config.toml
hidden_size = 192
num_attention_heads = 6
num_key_value_heads = 6
norm = "rmsnorm"
positions = "rope"
rope_theta = 20800.0
parallel_block = false
init_std_qkv = 0.0318
init_std_o = 0.0
init_std_down = 0.0
weight_decay = 0.0
lr_head = 0.00952
batch_tokens = 32768
dataset = "wikipedia_en"
Each number is 128 + 32 x the weight over the matrix's rms, rounded and kept within 0 to 255. Layers, rows and columns count from 0. Numbers have three digits each.

# layer 9 attention query, 192x192, rms 0.106, rows 139-159, columns 48-95
097150064083087111162137129105145113112118133145109121161178133135131112131080114145156146162141087132125144077129096160129084127126115093097089
159120140169141126150138101119062120127175117155158118116150114104172085142132126205117072059050129117153079167138152109153124051116090177093138
070158112128099126156115053107164140177056125152130118134203116153166133122132138182149113157102117080172129083121140150103132109137128108141098
123119108112144074129159070163103104129116164093119117100144129081097156162160047073182125147144107093125097139130141083142091144089094128115080
158134190151146129095142148150147134127152090133088152114080112122096140120104138139111110052117163100107165085115104092156134086108123110120139
141156125146071130088175190104146181150069163076062157103182111083155176127172095130137116073133142145140097096166097128180162128133110133122116
103140097126131119101135109138180126124131108171117155155181092167114143072134127116127157119133139101142089106123156142137135154135125141114127
153130139133152137132122153155077163122124131088128113111114155091132132152125113118116134104118098143104143146131074097150081118113122100155134
094160124136099144121151125123172101163150165165125119121102101159196153102132121080110101114097142170151112125157131130109156127135115134129082
163143111160155112147152154135087143177183126133151149182119105147171161101165083158110154157098167125087114128205137175104134123140122141097108
165113060132154062100123154119149138107089181089107198168164129129057097151140166070180107107128144116159064113135141144155194102162096142085127
162118052164136123140111164122146135095139170121134132161135112206143119109150096091117111119151178134142095133183175093124194119137123109109103
117107172107154149098154186165119118137196114100113122098106173101115117079037127152093132105127080119082134174107129123097098125116189121098144
102091172120125110098106127052190160148111140122110147143087127144092195113130150192165151129163069127134145094079124120164109142148149101117107
140170177133190158100147104184095096148190043139149080122098138102098109126099133146191113117103104156111119142050122145093123119103136141157172
037125196115141144170057068137108044090190128128129041064190207066099061179068190172147159108154026145128203100024111072061093217134201118131144
125148141152168127102159113133109141102190146130150171147106098126127130086102120119135105034158132112170121125168198078120122093101196128084129
155123131157156119087109105082151164130134186110131182146122113108123137071143127145170101118133104134067109154123106087120150185121138133112169
117108132117133125064150145127102120102101146134146152150188101129136172199138122157121096206103145137179093097124097117132069148055100191097151
158170091120131145140110063060107101116102101155085142117147144166099097143129132154140139116154141137186123036129167114128115143143137127162115
092124128134145102140159117085193111137123117152107076086131150126153167116141112121093065146179073082211141111093146140129111136056161114159106
# layer 9 attention key, 192x192, rms 0.105, rows 139-159, columns 48-95
132113073176155096158111110109089103129092127139118186153123067149132124134152143122173104114058139144092102143135127057131118158114094156196151
086104159125124124136118128115103079156157145165118101114153120117130134045109152165144120091135152033118100096162134145089178129109165119170154
139112125124184150090114134105128081139114127185151127123151092142122162102150150104160096096097162117241079108145131144118070146103200155084101
138107207108140094111094085146145111107185098124122074117135110095147165089152171179177127121206081106132092110145105154165127078126148207059118
122126102137073148173117159134135116089146137093113127125087119090188124059154071114113179106166140142105192094141097140174113113117071055035178
120095103085092116118134137112144100144128105142157166174123164129112118096126134119108168152078128080125098151138141140105095122164097142119094
145104146117158064145129100127127097136152138129178088174099154094118124128108113099149143149120152106156133144126072144073101111164119130117126
130163132142115167140100116131102152149142116122110137116133174142091154199121152136081124140122156135098145141141167125160147145150133095133155
112168143119131150114131127102169132120129111161100159112123138151131115100127103168129206118158139107096139121084169103131142178149121108135124
160200114143072100162136093082146140160106100150098182118133138160110167134120162173061184093089130111128109112119172096135179104153119142135109
131128114105098094101124154188071079160128109139185162196127079115179128101134091081107150158032115080112101182116071203110120096109148149110089
128115127126101117139153133105189183117131109163125152111090115129128134120106147152098120132174113113113146141145141119127121133125150135096106
101141089139151117112094157119087112118113142105138124152157105151108103153127081105113118162133090165126121129092108135131109149131100134152179
111092104137133123110121143121099140110114172124146129110192135102114091155188114129175143137128128133154128128117118126164094149124148134149153
097152163146128148121104126132100104160133125118154125122142122169124124129098106134136127128120127146122117148131131165151136107131145127101144
141134149114119127115136123126107133116107116128136162111182103141118130138149109116144181130109130104120110116110138146137132114156129130140141
081145142190148123164142129120109143134127094112108176124122144122167161137179096145127084143126105137102119113165089115133094095123138143150154
162138182141135095112150152141073129136085101178167114123116111109130065127122081124106177093093130113085080149091150151126111126148139099116115
141128158073107150141114063174149138108150115146121080132162095107090114129117139112145147129144080093147165129129091155145136145143139129074178
106093153126099129098117163149097107142156125076153149094121153077179119159174142178172061121124192148157067129123105063105121115111117133169161
173146104113100151125131086109106096122129099132195140136128134111110116150188087103148119099156086149159124154082103162140091147125120178149125
# layer 9 attention value, 192x192, rms 0.092, rows 128-135, columns 48-95
165112099169151127123133165120153174154186128158101128142174113094126084148120094089128112123129148074103119126124107169130111088099191059106166
137180139146109101107104091112092107141132124137123138159147155098131070153159193155111177127164152097108191161126141084134192137168080182122110
154155122130117076120143103119104144173062087148191143191124143123107109141109184161135060135100156117100167104121164056152149130135103193129159
111123147118148075063123133090142142155146137101145173117144148105146151107140153114136174132143101139162167161123139114161144159174105185124115
155157097115148200093116086172158114071097139100107105124102133093145149108129068135120155125112125124119123124139144144105144086105150112110121
118106112153163173130121187129140127121120133122057159132128138097103141124117145119154132119161121134069100138129136165118144151166123121105119
144149100119117098099115115180122129181102104131148166207116111141124151115128108177134043146100174140147105128128132077149084118094097193138147
165172113057097130090114136135109099179141136111136148185159140140109159134123116108165123100145104142157075109141159103123129137203143085136122
# layer 9 attention output (transposed), 192x192, rms 0.0906, rows 128-134, columns 48-95
097144168119188174130151065149128111150083137135158137153128091132122146152146112137121156202082115116109091138226117203150154102155119165094076
199109156114093143102099127121112160109164075062075091126124165163158114059121116141152158109070141174123183196118115139087153144130171111108125
169135211117148089096114124160131131176210112068090130129112128127140112086078139098128142068090124176068132157168109134094143111109119161144110
170154105122085096166084115126087190112125129127114110086130107152116119147156140124109142153138163202156169128050157095128098125127125119090149
114111089125083119156115122103104064148136088139142055093095180124112154166146125157138084100105103071148132129062104123129093127117102152138114
149128073167111198139124128140147110055125142163147136146145121157143094099163133090128096149194098086173095106063129121156150175109149111174166
103195164114151078134138139105087145131199169124101123097079164117131229126113153139119132095098096128099124160224098108131131113153081151126133